{"num_attention_heads": 5, "norm_place": "pre", "parallel_block": false, "init": "trunc", "init_std_qkv": 0.0395, "beta1": 0.95, "lr_head": 0.0107, "max_grad_norm": 1.0, "schedule": "wsd", "max_seq_len": 1024}
Each number is 500 + 50 x the weight over its row's rms, rounded and kept within 0 to 999. Layers, rows and columns count from 0. Numbers have three digits each. The size before them is the row's rms in percent of the matrix's.

# v: layer 10 attention value, 160x160, rms 0.198, rows 93-103, columns 0-159
# o: layer 10 attention output (transposed), 160x160, rms 0.175, rows 93-102, columns 0-159
# q: layer 10 attention query, 160x160, rms 0.175, rows 96-127, columns 0-159
# k: layer 10 attention key, 160x160, rms 0.176, rows 96-127, columns 0-159
v93 086:472490522477460492377501557524546423556451542406412562538464524570452472519483401519498426513491445560433600490506498577475521415481470439470534533487472486501448470627543475549541574438596538513581538417482523528467440552504555565502556498458490492552401449533554481520512501478480476412565503476484467545554504512492446490543494507481536526449518491406505560456566496503476495440500526496474562608456461614462529470557558477438552477600437504511374571486481518399561515466410448
o93 093:563522516622484491503460502526442539495509466519506383496580532505490544516554590496475477536435541557565443448543507511576468473558525517520461471413476389500502630429433446447506463565495477473403626526522512487557527504500464535486461548576488497492610449474450424428465549476478533595529522493521545525469491551504498468506525479539427593477460471475462409491515524467514570566497572533560487453538515449445603516441497552541490484514535547518572561510629370517409457575494511
v94 096:607486472547505467463469479462545547430474480469534582428474520633536529549646564549463569462509468506452501518592528493468468533517552493458501518431526441524498533553453494617434501478562482498480515536442443412537618508564466600500565527476512467584433568525546509430513515513486439478496611512413524475504560518484489492511446435566454500511480475406512475476502483406563508538360518499504553550486393520471525471523487435517475501530474526501432368461504539452525467491576582
o94 093:410526503318565546520467481489468532546496470542452467445473512439514537536460501456503479489467495513564536454454463461571475494512493511497373529482557519423439495419404444390461497466453553505498463568505535564473494541568512485539381476536404500538525423469483518549444382478577518534516477458622500510485468463491561481475547542531573456480503487479552540525550539492409594454572544551579532539507558516528596411478563499507527467461544562445511585580525493497407522532448450
v95 092:362588614484633456558514513482480380584484530491496486441498493503463501517401507503493449492438564486502564501516489414562530491489530467505437472443504510597485529512495476506499487520484486516393533492490520526444578484423566531437436486470484476475443520554472504463543440524512560572540435455546493417549527439535490520484515530501447456448484436454550518540533481550568443526519539528533459448505528447529411506511426451519584593514622531625350532438449572538500528448451543
o95 101:508447484507348498471504472463435518419485449445460438475507592489467427530484502468540524505385460458503562540473495491476416562533544592473540470606392516437400491537425479453500531523453542526610490419552497488577516458494496481543490381523555476402585482536518530533478582454478450408473521553569457502445449624568451490582476527411578571474482482517474494523486449470470455559426493485486456501483478531465595481504489556485507436495502457388564521527494488478536453515448466
q96 114:420480480517532460349479466490487393523504500435498475500557493488507511529510341491524578500498462495531519467454605498484512482533483465604496495444463423563520595586409455465607504445510445545516528478493539528483519411426450541548460482550415526500474470530538439471510500442549521487571486462471586559479515514540598585523592556539515579527505467473437539447550453449509453532476559486458415437523539493585515490547426397470559426512469491545511465504483526523435611501483402
k96 127:585482473497528499465381480501484447418584582551556502537549472517489589535523404435421557453532550524506532452456499444568486559493528510442498533480479452550494604460447532477535430506559448627452488460549498503525510304511490508507505533538445407588508633518445522474606452419496556499532469454497501479548480528520576508482546554507461559556543495442465558517499547501539490503477527496437524478533522446526605451479382465451468500479498458465396484545515510463529562556536456
q97 119:502419539503477538553512516475479518433503460578466524573589377538423505480508504548519517481575477455489468533516538612484501418567496538516545457519535497528457594448586550513412522546533403439477567465444530448488554516538478479466544593463516493527492500489445594457491481483541582519533483472507565457462480654522483558470495515591482521548504496445443452501515449404520433458364468441536493521532399597581457573509522573470469476606470557521504489442553520496435470462412539
k97 118:494424479496406406485520596468409611568506475525480462547503447536501472434556455559481498445520484558515481390521518492584509483436572517528596444463524520402484580562546532563471486537454359503523566561417504456507462544486631577487512519452520396547491528493442507465497473482512577520496469468495584412507546584574492498520481389549456434473538510523488538560534465401465491541455491436528505522514422428561462466458490524481515605495457573493479564517512452526538545460455487
q98 119:439505488498497478560514493493439494402504487568525506443481439514512513548523559447539535495589589560511491515406521459472451503349524490497518466590452477497538478509445498459544602498427508484536559527518491478546485524452412507394517481522508554409563508464482588493503572590542472565643514547501435470586488487500474417496440497477519475498535602465465516423574470522461392562459543376524575491445479489552577512496480598499537530551525566456518490463571484552441456432594464
k98 113:561508491456429593493616497539391523505462538483546505417520513501542516586551504470469463495530534510610456489530560519577399500419510478594548529562421505382590488541453439522378501423483548521617451522472477510542491491508440477459494447497486548513550538479540601544443530446472507531500485485482551451554491526557427531514497519424622496489504494506522540521473473519432438677583426465536429438539523585491471499421497492492529489516503497473557457516555510575450497484457482
q99 112:582508499594465413467457428489514487501628593490437511516491544457462523548575453502553553583541533485522504538449523444426453506481501577543498429465493498613462466466584374433548487450513527479491494562413476469528511545595502572429528526425547516601464522470500516395502529474478430495533564470448544466509453473541476529547409471480484426500434507470464636474462441545467482550418460525512477460432428485461474499452476532547583473481608554571520576508521420466481424512491498
k99 117:525621482650488487493520495482559610444568533527520531529439465513529422591558452603544530502477430580481464510495567454531490513472505605534578439427521537629503508532508486475496480483515602469478548545453490527517462576513467494439480532465472529652552527537533525575508586373454524488516534455534485426504469562536544516517475493503503482519378493524516488592540496506541522536520471533533543519503491452372465524388492477513494508548580476509514494461564538481445526554393525
q100 115:543491501429539462475510490555450555447423467592533409535437440547543447572508429473559428484542483584445454547464546510474400467572490458476569475474448458449495459477509430454448455507496515495462507521469488465568556541504496513488558505517510523558536489526500467436558482511424479477585436375487376565551474558501516494559518483488436621481523404501444525561474653521404523472527591491423518580589459549529504458489533490483475484523443553612441557541427438463469491555478502
k100 114:500449435576535478479526574447461476518563554524453470550402478559510536449520460484578523540569561581597424471543569508483433467593414481498486442509495437516536411534529509433452432487441563536468414492550488493472477643485473554569575417498517490551475450528592463542495529458468516466506439488416467503497517573529599452521484470409441591515545519457506605470486440536481568429471493430527477536610481516520587575531490462562470490492429515459471554497508423509432453538492432
q101 120:442488441488584465494522461486500521595522483518518523569572473490454503565509512537454503467527497482393515649391512510454458609458463531490470480503517546575522477560481538499515517491546496468399444533479468450533487554517531530502569467548536574499441500475543470511450493588477558519499441555530484588520429545468511449501620404564546493486422550531503364435540499615497463487471539369447511487523471461434475534625444371499463583488523513485541508505506522565431552527443466
k101 109:530474521451543493552512503533470417468519447483517559517588450491501569468507564535513495510553585460536534600503489471517464567509519493523476543517520561548512428550519520474525456467574416538521453502465479482503479402491455459378566582443526413519438501452458502481559515405434460459483534493544562508496509452551404485352506407622448534486576440536511515558503479620487515551562448425483480546582478582430489477531438465544548582425513488409468578465558584550416495502509537
q102 116:599479437554421459451507596598533505529527371516495406458513443556504446619513511476470502508547399494445572602523457546472471472391433494550512556443489434475460521489472474462502552519539405478489412576559551499537476540476560361547503572499465475511493480481467506549527505417534498518468570494505412560466464440591535546433547480488448386505493477402530495524510540504434547550520529511467557460441513419543503494457479499393547464536450551477498481444535469497504536536489591
k102 117:528566402560483460492463515564564450561479438594505457445545414512551558528516538442435423519529539552447537479478527509508546509524450384474548530515397440498475454489504559624535433522463534434452488554503541422496494495411491442415511511515463556569477412335535541473541573504541578541528537566400551469494474551448561469528554539543475433570481502450551491503502538439450538463472460492598492530464472500490543506516389446461527488566496559475516501510482442498485450552469627
q103 113:562557543562484507480497530521577355440482547450435447513457514537498471459500471567476468598446510560438541531474423553409584473460476499528486511626518531469507414511594593491464530500491517404515469444443415532405448427636625511579476592595475482489496461502478414513511581572484488496455470471485522441508458437497438498463536441489491491489531495436503528444500485521596435498464522474530469511503550525509478513544607540512426537495520516446484510557483547459446540515399569
k103 111:514497516545452470479428491519535468386537527489478488437527503616564551509480457518486419534454401462446581539411447527420551485511535478566435523559495519440559539488473483535545546543487474433455591541495419469499582498525474618542476576582539448444430498436475410479543513508468527500496554528393531527424581513570356485419504471464347519487562587541483495507527484423527549470489464517519463480489539488451440559471543500504380536516523514481523514535486575454446493571511538
q104 120:544580433524432522595476474488489519447553434547385601476516560520608530547455461477473467509496527497541514518504447390521506508453493504480485531440505426498478446471479582386470536528490435386502529549458557586509486545520488553458524555570549504524457493534503545563544485583544565511515438545430521527454486470576529537491557416512513529500579455560524444540541470527578468467462418352455597501521460498476546409464538471455571438483424450480444514533452423510492501486639498
k104 119:482431520496435525433501487478465429518517433498551537567541525451594466512488415550491441582463448422518510552514478362531563596445516451547527540559555501472460426394576475460423549524476509415577511519443435537530469553398485586458492522490431458455508446473413480475565511559477492505522462510436507527507497563586550537497561465514542457523512537466598553508429505552616517456591492388527431507526523549455502516497550492373467482504435488443456468520492397457479465503433511
q105 112:571540470575483451490565585488499466461465499493572469550440480516498485501496464526542544511499615488502513581475455520514486474494549542475434525474608580573486496476465460478497446489513441515496553465465539557528435564430467480457412557502492541461422644458450592526496456472412515567473363576468475435472493463515501492417533563512443487520501483508450527479527457544478522467537530551497560315545501530441570580480485546573526607436484546555505476557531581487634530468491465
k105 114:514447515566584416517504499594504462478538454452623440465503429411558495500475512506539508521489507533507504441455510536451467470462642508440560488469419527587467487518475490415482518566558442535515550502435496495504443592398533433528369518475489573422460540605551524474525438448450485502445438579427448536517385531489472642442510523492451485473455539463382471502442484513435510526520525553517507459544544537482518453460493555422545541458468524501505493525443541559519479609515470
q106 111:581461611521602515503483468504404465543437492565505571439501488491470451477526466524478498497453531490395487436488499517499555530464560477498521490431525356547528561506602528491488532469477481506441528542486472524453506586481417451524581526484461543561494440547468517544468562487481456530423581539468515545624518500406499559510479531513407486486514487419457418384494502488624542525508530545450529492480524531503573407581452618522549507492450461531578467497411423449490596431482462
k106 111:531497467475581497486549482501458523560405621494476607484487457490493586427519498504490512442540450528438511438564486445412526469477458513430462563470454479616375525463554464512441484520483573536486462565573527414493445570494491516413505528508531547512469573494486588502518438433494445525518531525422548587467479454521509513508461498532475486442545486476485445519388484432632498527549486460525530456527509497543529556552479577565588469595447436545468620572452475580489528494388485
q107 106:447517477478604579521405421521541469478442500531607493530541462401518457523512472494529509508557554636583549488479474442553536457566479491485453531553516475505465529429539462387476545518490436479569466497461472412490519518531547528449502486539499442399521519542493552496461507493451550502490579495543496473528375490438503496530429477412547390485447525542587458479460583543486490416589536549484571597392497447498494531523571546453619478418491592493531468466554479502577470542487501
k107 112:557512447478571493516503503512571500427536517505481531410552501521493503508455505522463527386516517630477447483531477471513535461539512410541467345501567394558507523515457422533369518457529557491577473547432518480490471403511490519553453526449502437406519453439635568543391424485461520576449529445494463553437355522482508510467479482455441516578499485542579525459493513530534436504579530468513519575442539554569518527540546495453492518488478545537506523554507559458495574443523439
q108 121:406536524402451529401513515500508515479537518449493449527524531547563482404591504550502495458505475540502561541571505490546421498485555458547447369496462549549550492474565458522538467483471434386443591403544438503405511490515426439457542534574532532556479553450533489555494463489519546506456504495460480463548457510497516486526391425587473511494502577478458585518528568524549539442433580586434523470471492553520518410461576470480531459578525569523514449494424595623571529538518465
k108 121:430473499379482496485502485515479386436486530501513427478519484447513528504528381593441463455444547520593520466482544452516507407434474473474462507480470541496549506516512516506549505506519567472468537493570473475485555598543466590554554469549488530604507475418535616628546538497541485551559529503459495500458428509506566482494493414584477480445422460563487492549456536551462465480468571545462496426505523469449488419526629559513421470468509582367449508465463543580590546459554488
q109 105:591556489491646618433474507555419468503541449450512555589567496566466501461528473391592508609536465519501474537403479576469517478602492599571459495515482406491499455494397514530578526431477516486469558497484518430428510526466514453601499576575425467526529479550524539478551491486551498418524447548555447524502436487520492535514509484519491465529602533522562491538473452584569527531456502469529452485498495558501546438513581562543491505442512472488529526453488574552503488486454358
k109 117:526544407531478535448466472542398515486464505492440579485477494493458611395459509444578398542503479553532529488427545469493473519502482587537463443545470443533545473501359466497542524468464483445571628469431458438490507579448606489459441490579490508580581500492444502557523477414497481413477421526485578492581394466455458428468509440513474481592550457500525519520545553460584506591479562479492450479541591568518518516531509482493385559535477466490469516539464527490536509538547450
q110 114:490516576596435584485557491440504476574566519500466549423523487486543575561469420473512520486445598579512514545467469539535469398530517518494610548495514551442479447511500480447580422460433470532452513567492589506462477466495520505545517487482536464468434501557537571552501456407411449427515419440434464514489524443475484532493460405476570552461636529426492487646569547472476530523526512472529492511500528403466467471531447375520387416526560468524519491530456530471510464474446503
k110 119:399448516572483590459456467418493481567554469503497579447587447565549430566447515443581461597550535470466609520494529489519537485475506477473507588412544513494498523539532514453523438507533506497450543446468557528488446577487502524533456541479516442588524482527437521592416469403419534456500420508502509551584415436556531528428441552454540562454557536411597480557484488465386509422532484499531544481507522456547489507513551431480408521507548483510550394462392476519505476485563467
q111 119:512553527492543461582454436496528411485422495484436506553434506508610403545535480441552548484497572445519526440529543596374548515484612505488523536442562567546532565546537521484501502494437580433517487448563455410450559558496494524524497423431453490465490503539374489462414481525443497523520553462503448531532416548508591491484561461484469427502454513436542507499487444458355505439588464451539501536543556528541470463479505416566452533504566502542464532545480481545502607542512581
k111 127:467603501464469574553481544325561411485507558519492601575491496442513463432470551625519514528527531510566431449524467519422493556489543564518625528541441575493472554453444473465508454486445488552441506562531510449503546498448517522486488424545472529501490489531505464494441530423538467477553558479435430543510541512569540397500546446498412539515473503413497524502447419470375339502475413450480431515495475560521472495565516470508465490511473431496504529560443525555544496562504494
q112 119:491515556623489516584563511560445506461509517470512542440510546508508439565401525518532515464539525642481536472495493480487483584488537534483439464398486519456488482526520495500514460547507510355484469572492541455445448442526547519624499490507572412476486442620538496453614552484579543473555579547493450462532478474421547594525524528480515505378483488544455492509515494433422424530574475531460546461536448521541396562461518495517469490503538511485418397422410495519538541568517473
k112 119:440508415519408478536448468588545468452457486489476580439586545489457580458489465504454563512525459525447474535555448470514463535475545537453430430521492487448508452428620485446491524447530526502451360517501553472480478432595553478538466507470507519565566546565472488498568514516462550467520466474432402475490546499511475574485527607455501498524460485516614541511494423512384467499398478488545436510504581506504428499481533569509398507458521638470415406555410561507507524557491516
q113 112:481643471602483529484486474547520571606487580501500437563527450404513516555408419486501455533575513478515499462462413424480521405539368458466496505561458471409478598483493469531514599427522610452550396556465441649513442563477439518524559558433532526464513475536475478494465473378437406493533462498470480561496464573533461566519459436498469504465571486424499514426563544528516521457500437497493491478531524534486507542526466488456503490533502485471495535538524500538470488460450458
k113 117:538546523542495510540501492507484555563589510537501495627504528553513524520564549453536530529478550527470478521447443495497527451516495460510485567487467437357493500472480384451517533510600586453529495530589410641513507485428509462515601597482504459501531513563468578598513518493421536511494565491472485547549456467493534507454536452471502513608502540511441581473494637429569514399530482465544442511502478507441529477381486485520558589503584524475510422523415413508423538500492491
q114 123:452518428455562512517537471520502526533493486449523538464540538546507577553515551546488563515476502459527552548443532475547481433421476488485529566512425515464527564461482420543570499437495501400511557532561510432432560536592523468562510441536499493491450575481492545478439551501542425568496465507510487435492507529540545538507495446429501508495483565571520479527448453484382537402462427561388487528510358651454542536585479485454567523445410517475461583535494468339441451499516567
k114 113:450547516461532427518504428558549605488535488428523380483479464483519546499530583456536532622488504471567518391407619446513450449507474490495514496574539480480467454507509507539539467504538482543531536485518547533505485488553547658443535422488547438471523575472537493518489521468542524526478488506598512566498548518501568547453490481402527484529410386559419554483489445490404541457449469427468521476482476529430516456457512498491494492584390532467484496593467515343423499453485522
q115 121:607482524413424538463493490474504471430490494406438385520628504437501585455516494487458405508562509505474541460513511505439469582535568549536565480461525471441578467553473571382560525485449497424545499414561509378565464485483492502488563562502441502445508461465559435455481497552470453581511444441529488586565548475608519537451427571497479568579471537440536500518393510556508538468545439546460502475508506553475501542499522551476487488495549449557510469524459386415521468502559472
k115 120:521487490601500550465495445497612508514459548545496425605529451523512574496506509535396434478509557505463526512523477515468588487528472573544528453390521462440500532541500466495489551548530402503510468419585400462522503419538566564432515344394473541430517472517481514480486502482522499474486425497507521550488487520540477515465590469514626565517433525435518481496475491551558628502510554471499403435419552570422522559462483461577482424477568496523513581508538449490559506535574536
q116 115:568391476533485544498544484630531413529533558457438470508482495440475534507538463543505481445532570540533533536418508542561527468494530569400448449535502551537534494438569516562576580470475495513557490511441475499523522503446544476476493457540441565501521435399517541457438480483487659438606562406518429460457509438500557483491506513475389561472489478542501443498545495512528373415565477524535446516489547396477528471546446478552531451585433569486530551549526514514438458395461529
k116 112:538458447541515491421460430655485443504434566470470453544463438450470502448424390545553469453561530467526548522516506568452509527484553434474545512449502456558510544469561492585530540438471506461533417503499549549537504494467511531501469458501418495556564505505485486485419504518464597506494564425533499546450571448555530499622513493443371571433512554501444440529620601525501521501615502504549479644538461498472495570491454421549495606529443470530490448485538493522469480464473486
q117 118:434428501482360414514580485441528450489546480522490521604495588545475490464507443509495525593480518520529522450605538440478492545497477532527430521488519513485524488513424433476476475434540460543554542435513482525518495560523605530469436516555524538494562547403528545538561483402491524430477592603618437612515521541444497472487576425483494531433557462447503473527481520550526492466476442498548560514500484562442595504516406510602593471530551510555473474495460489478462501603380475
k117 118:494485572564454439537599529421502461479544517453532449554529494516458510408385402429473516483478412522430576481543517415517565567514492458420511482568383489538429478493476559416503473457524533424553537485483553609584499538567546480464492438480600482498516496448514540527483503462561377456531543580638389477403512509562479505562480508578465558576519535490536544491506480510480541453549465578526525542584467517464525486498443534475467436521519473481530461455494461497575490561517555
q118 118:533447427544527474574438444546519502499471506544569533529427500516517545445590493428558488568509499474553496466435588483546503569519505402499559433490486542555505408465522435516459524461506442406474496536546566542483532467477545489447473517587534429497512505524460453545490539435462495543482502344512386579442555474592526555473434549485442490493497608547501414446424493505512509475471434514580440430563436453435432478497571528511527465542541384502499424421557617494547539506477473
k118 117:452531486474503429500490502506606460591431439519470566557398534531497554436517467433463549506505514476464498421537561441513519456457452509462577391485466534489628523526519494552465600494517448582564511491489473554483577518450514478549441548531459466459527495577499543487459638477507441401542504490476475480416608490515529513346421576497478466515410534436518373520434487467552491454518526579416564540476504495475512512607473481529474515540427494498472492458466503532413550484462500
q119 122:544482428432515426496568454545498513541470468535432478496540503504478399422525486480477426516525473521570502557538598529475467438576486518464498539418455563452471499453538441433494520424503495584520618633545555483499416485496506523516535516469471487616533418530540457492509490594514507518516488574480611427474517501566494534480482521529481559521515552411451431480546492488502464508542609470517575602476447496439571506398514567506509513371582496447488438551437641475476523524500507
k119 120:573520433561445549448457535541526488573525503458492504411519418568456516509506556553432511425501517554618477584538469471481460450490479519443555528509561540436460499528527504402435562403480494438516566529537522571487385520490437478452454509539551558590518507564627450429506459541592534557438436512547530444464501499473493454370525527445559466400537574444529512480475559532520522477523512448478506582578408480439540479573483493484439551501525487523480552505372542495555471488548538
q120 116:576481497487472450496556488525531544537549460433456561586555508451521525485544493517496542424544538547473410370470487540529497559530498462451577512511416461450550477542490432475504469502526485576491485448596544551438573567473529538488512407564474499585470539361442491533489519570502506474472488516389417517496435423502476546515507534465497559481505444498634536553588449395499482573444561506488507615395537485424538496539540440462574611420507480476553523460524501510481540480518571
k120 109:547577567489520531467495582526548504499519546408452461599573471507454385515488441435433492612548518492523491479453501486470535499531550491475456496426487547547469505482481499487508519495495583489516520438541488444492494474526390555411558445566526456447476486361401486497498564463477492509476402425450419425497539589509536521510460543371548458475491474563521437543533497468511553555489515456576557642523498532472518361635479541523557510476519473471528501504520562497567513416478484
q121 121:467483427541590422549559440514447508444511445502477505512582470481513577494501449440527501485416576464456519563390536492512529489433517528530495535546533548515458516541570503501456530506524518545482453420522624511496431457420481485487563486574505617497501491399481430462504540538462508474520433345572568485502499476455511431497439537508463366404587476466543537500527528445508426496503616533468584526460537576498550587483514540482452456524533498590537490432365463510465511514512520
k121 116:519489433488435541493599525524462526468510493426458523524534454506498566444486416459473538540422486508489569385481506445469424458499511521426465575607502501637528524518567536500428526525530626517474427396425489394489487369496564487536549435502537610492513482538555527420451530508484535506419424425516589518494539508525523476451485442434506432514622581483458452480516554528478595564546546508495534435486555512501502464448522494521476515471460448450531499471396484519427505486545552
q122 119:637435459452575522506497603438581535441482446485487486526569502600536512464563477474549527552608538530491513564501513401522456410516483457483469502500560554454535466433538550476497423523495559529513580591496554496568517512516482473473484408507512535477489560460501464473428461514472501462444472597528460510545430478492483527501554538527478434523443522587462533499577507450567405457346543484535474523505515464481502541474454394461465467536536515436511541572465396501565646518514408
k122 120:517475410480608489499474527571497536457543477461473496543525513557547544391503491547469497605538486508601497524507510465545516383535508462477525518511451651539506483489513465589567409496508484491602526483446521526514480541529432498579564529521538642461461421528441410502486552427495488551527526480496453487600452504482446484467505514573551459434467543509474504489456532496538449533511521450553499459535517501564505537546475318443449549535570549452350459541507457485539485422445497
q123 117:489443517574489505414496502542559511525530487537546498497518583543509480560547577530512541550542492441492427547469551476429511368440494527474438522491510440584501495519417536565502513521419612521480553496529492477419461443379537628469500358620508515536467396512504493499485464455485461434419523471539508447449523542498492533530400491566452566472508591487574417486575511510408570468483464566459596502514540444541517552508539515506441517478475515491484472555565496564565421503581469
k123 116:537488427552432527458519525501481470517519479534524510478551590434498507556505528472479562516527514568543459630432450584472428511479476496470511611466400509592492400521447561430515503574512541451512480488491461572491575365503463667490418524522559536566534499462496512549415444450501487473436494499547531445471631465513492554454537453524448559481439439491456368480405544475421510492457533508516508478490512559574523478413531447467502537477442490538560518532500428516538472416478482
q124 117:502522452470548422651558439431536528516541550504550518502489481560517447497539418455430499463417411569502469482474492537507449409450500457490495504442437610472536485480459580509533498534473514516519412498437379466455523503466537458547494472556548532471562450523545572529499500492408516473524526461443545547605524602494553559417487581522520524485491571433507557498475561558465588553390511396484586533512542510438407560540434515434483519523423452498582495467516548454507538579509456
k124 117:539479553476546478554576449404566529546531603483485468538535559506523474462496547508451510487408531475486480490575566600564423511512466516518411507434480600555489467526524461456551515543462550444529451523441499487494501514549498383466478502537474409560470445477505595497428508465550582392553524620478593536484479485556370478442573481496479504564511568512543520510461524478470558501437506334491560556490466455561527435535441490488413574528428522557529429518540518510458476459468545
q125 116:508539427499529350483535531390435512495517473466522457527547465455492528567560562485486472416562445544484525490500443396560530560431467448488543464570556611504475547495537416542575548433518517477488448583452466485453407434472492636583424508491465485501526449424464525596509475519524458549476450532462614493540541448421531490483451538543479527450501498433442386498455514460502541513560467516542543535492525573552401430518497562579470514533505505470424545526583553452522548511508540
k125 116:567506521415475478458454452434520489544509541498502478535573471480518530551488548527538514467515515528530528475476444450442461530527503438484495489531474494531482637618429417476458534458512514394492457503508577491447439528561582545457491541511484483420540521451604561491518414465476479518445512528445532518529675430410485576531460570439471445527542439551491427536429532475516494479505480511442428474575446456428405517550514484542513521526536665476536511484552450449366523527546436
q126 108:448493376543540426466525478538486472546559543424420458514483543495606509540552494494475501495430565529542523428430538529499478528555451428535549478478525473457439560387462519575499525550516516542551432479483540493399480453501501382478510516429504565525465538492405548426554472524511596442476519414523405475536547485513431482533544438575494502524398445457517462551498437512536565466429538488516443520503462523455395518504535602466471526508515504529578485472411549422492476377625477
k126 115:466465451466454417503498509498559495528564543486534481521503614510520490521533505535473475513508474499514508435477525513493507465495495541553495574533555400476553573476509553513483499592480602502530445501492490400448520441362418571448477463455471579514549683438494477505561522438563585408405482524547300501527463488476437538536492489595460490436474515458548503495542454540475486470563458457465526526597493474476507464555489535520517523479572465500596453490457552485464553460607535
q127 116:564514539379480534497486447540548499603521505572437505507516560598480544539527383427594516538498497508549496482453479484524487479507528497517462568601481530475549493420476468572526443505525482536458528461384517447533475441439584560512438462464454464503510612445459578507519485547573489460582638440449512514594527542393593511491429525534491511542548469432508469373468484485482541516430492528463527520525457460418442511518495554547477585387468504568429517459440526535477510475525540
k127 118:557537549488499568398461545566546577511507530496434418478522442543462515434528461484514563484459512531488469509445437518429420530489509412469542538526511430563592484460506527422515483468513469450505498446462458524503557418472482548433418540497452463525488654552527544552406543470486496486513528503476473580550430496478498468558514483605619486486504473505509476479525295459505534463523419472471581562509393456494439491520637514472484486518507548559400472546487514486497577516500553
v96 127:548468513561548433535529566511538558392446452510566535479443499478602506509480520467515413391497550541566564494517524462458375504623534495515493520500530505491480543480527485487512449565493448449542520565458511512502531464530534516394606525523497471441438489563401473524425498591597529479425509442563503486511508453534518449440428522416449423447556480494576539612482458547472564450531489467514500515520468428464599462452554502486535525580546560525451477511608470624539532509547433
o96 130:495585466552465490450614509489584469591496497515513505508389427475502443465435544360528483435501419544424505428478535513440548587552487518552437448432498475511487604522558468458472515583556550433441490486535503522530428503466537372487490587525557481568487536490494579474533412520413473502511508484525487578396528435535518459504391555541541493510530514491509530520456515479535486545555520557556461486480591538494525568398400605417470445478517562461541510463500490515471528538490434
v97 131:472424542466442499495454437502490474527453532572469411506518527481357506408468483543440431458542460655517522536484501551478423429556453552501497496580523530537505493497566395485467354502552496545501516563418441513576519489439424488501537518489427495503445466555482459563476574468532497584389461422514566473470511535633499505460521498517511515571546498572495527622504512402532555512559461491572463448505527529484437487453479486492501516508498488448476423544473498406517439573564538
o97 126:556546576489512423421524525458524539508561439554591515513564533432508467503535573515507511473430509614524461502488510575435488542521398516571414507433426526530559481422455479555524511587504459561567460487505592399531483479480481419599458464491456526460508536485514435459562473530423456506432550554500448467547567439534494506518474415441622585538482443530515476432393455427479466505515384447517527457541475513564525552503362495542602506518534437493548510485500483548521497454493516
v98 123:487454483471533423473413475498534477531528471525509575540483543445472458499442385492531476508408558551530479505594536507419525453453547456508471475591498460575540476564385442466426380449544488556629523577606518454519563529516458516472541500508537463443538498571509543541572449517455488515517553495432474516381560460412455513544574468548575502646468596494487494523583484415499545503435561505478516492563468449442482514443503435471580534525424455502516522463419525496476479491474519
o98 123:452452658490474552513458466538535498443511494471539577435611501483441496560463522503549418465491626539450516513474564482460525524454559488516567469518620547501511408445541468478498455548604474530462522600537579524527536497464567581517514417540500490504521591428542478557522488554483534504533604517462455479408509608460464537422522531587571534545498497459503551494483507426557511549566515483539491468438447551548556499625578484425519494568575495538570473556521493548506473478454532
v99 128:552547520518521457488560556451507396686471527619531492524455493522520502483453473440623443489545508537495454554533548417548562520504512507562423505483484564482383492400559430542483469471510467560563475500523456534429469441511511495456479404544573517513495492495480417441421472498570553549522551478439483469533542558514467560493443492503564432437531493615522477517598494603468546589486511546502427476477427538469485504503530532402567482519459560600576466512448521530492549510498502
o99 124:523606403506497549443437454493539483484447620436506552446489663516507508517532475464432575540481462579468476514447505581525542529445509482424428447453546472488555470480535497559500468466599479500554496490496536475457498436510549540532467545523517569586555472490636474610468488474457467453545428447532400586488568421519500554497423472574491547542566478511468582467468537574520521491538524535465481506458474487385561438492539520491488513449576481604510467423540543563561569515530501
v100 112:516427453491658519484537588451453481534452523462564485504457413492597434508486434565440496454471356538518566520498514529452526502425488433518478532526480517471518523583554377472524482459622495566433480461537401510509514540474526481485516538636543496500554490506566461525491455521554515427555504509519502489576523461547481513487488454561528522455493444404543547594473422489503572508401483565537437594444578562562434500527511462505602500481486534452585510478504478514460571467484539
o100 115:495524484469482456580440481437556469526562563454528406470536499381408592493511450453469604430524509514473500512453532552401407527520443632468431570495430420521414612559510468491439426524536531480487515562477567498440477505468523487465388500473497518422530499420502534497454502489522568474482470495442454492408449534619519483514490574504560550500522510469387485492504490518449481583531510492539425489436530484524485461590560471522522556419533506558487519557460512595515534575420512
v101 119:471543434496506469505490475499490482510495536482517506529523496554499566551548394543501545437450450560467534492494487547552490520545506583516544508499435520466561423565509507402509449550412489460556486530447434557522494529493480502530556581539495527549524506473555537365438552520576537483511390562476465514515544463481496521480554397455483549529501430504430382502659478528521451464491401520515459444504510438553549426502550594456534312481475498494549559572462461540414487404438471
o101 121:478540485573517536514479526603528483513476451479526522442594454543473482486554442488499459400522491456508382445465429504521459415491492493479571488494530439549397517570613449448499530439515485513480559446437498478544551539537481468550511550446500493438461436404531531472454520532532505547438442472388512531404511425480510505471511431376550471540563485549551348415418496529435488561498517552504437560485439444474451546453451457475513474516622495402402420469502489492496534482465502
v102 128:495583548547510414529533491552521492513544499473530539420530418485577466475457511463479569446436610515557461523515502463427506486465450510622513348518479460561466524453512457516458489498503484567457481447499536553431538490526496479525394421485572586524450493499496538459392509594592444454480461444510506523619571545441482539605535426516472589477521410510432490517440437488537470551537565496516408491477563453409528554540432532463419525494516507374490512515535539443468539486501512
o102 127:465512519575407418457446535524500508496537497448492605492474540515495446525548336587474483501510518439431559593427495454504508554516499622488514539364470485377450484549509540443470392502450430580540464488482467498519536488521449432518579477457519537572472521566516438476508506496457493465572448511574563521579460427540496501533470536592474523488635512516492548496481508509518405487436541471555441505543585529509516577580492503415518595490467507461502532504455516459492522585557512
v103 125:539501457493525520459535494400479524555488448408584475460483433456514592391490531483490536543493518483483455434504508563482478592429566557451434560469573423522597518545520514440571582540446541528544552495465489575529492480616455581499522531513575500556441542532430479438453505520484523444400460503486588523524417526525476487462529535572471424516441477412525512515538552509509502495473406505432431591487506507418406459511436567519519397543495579531534420506583536586510413502493508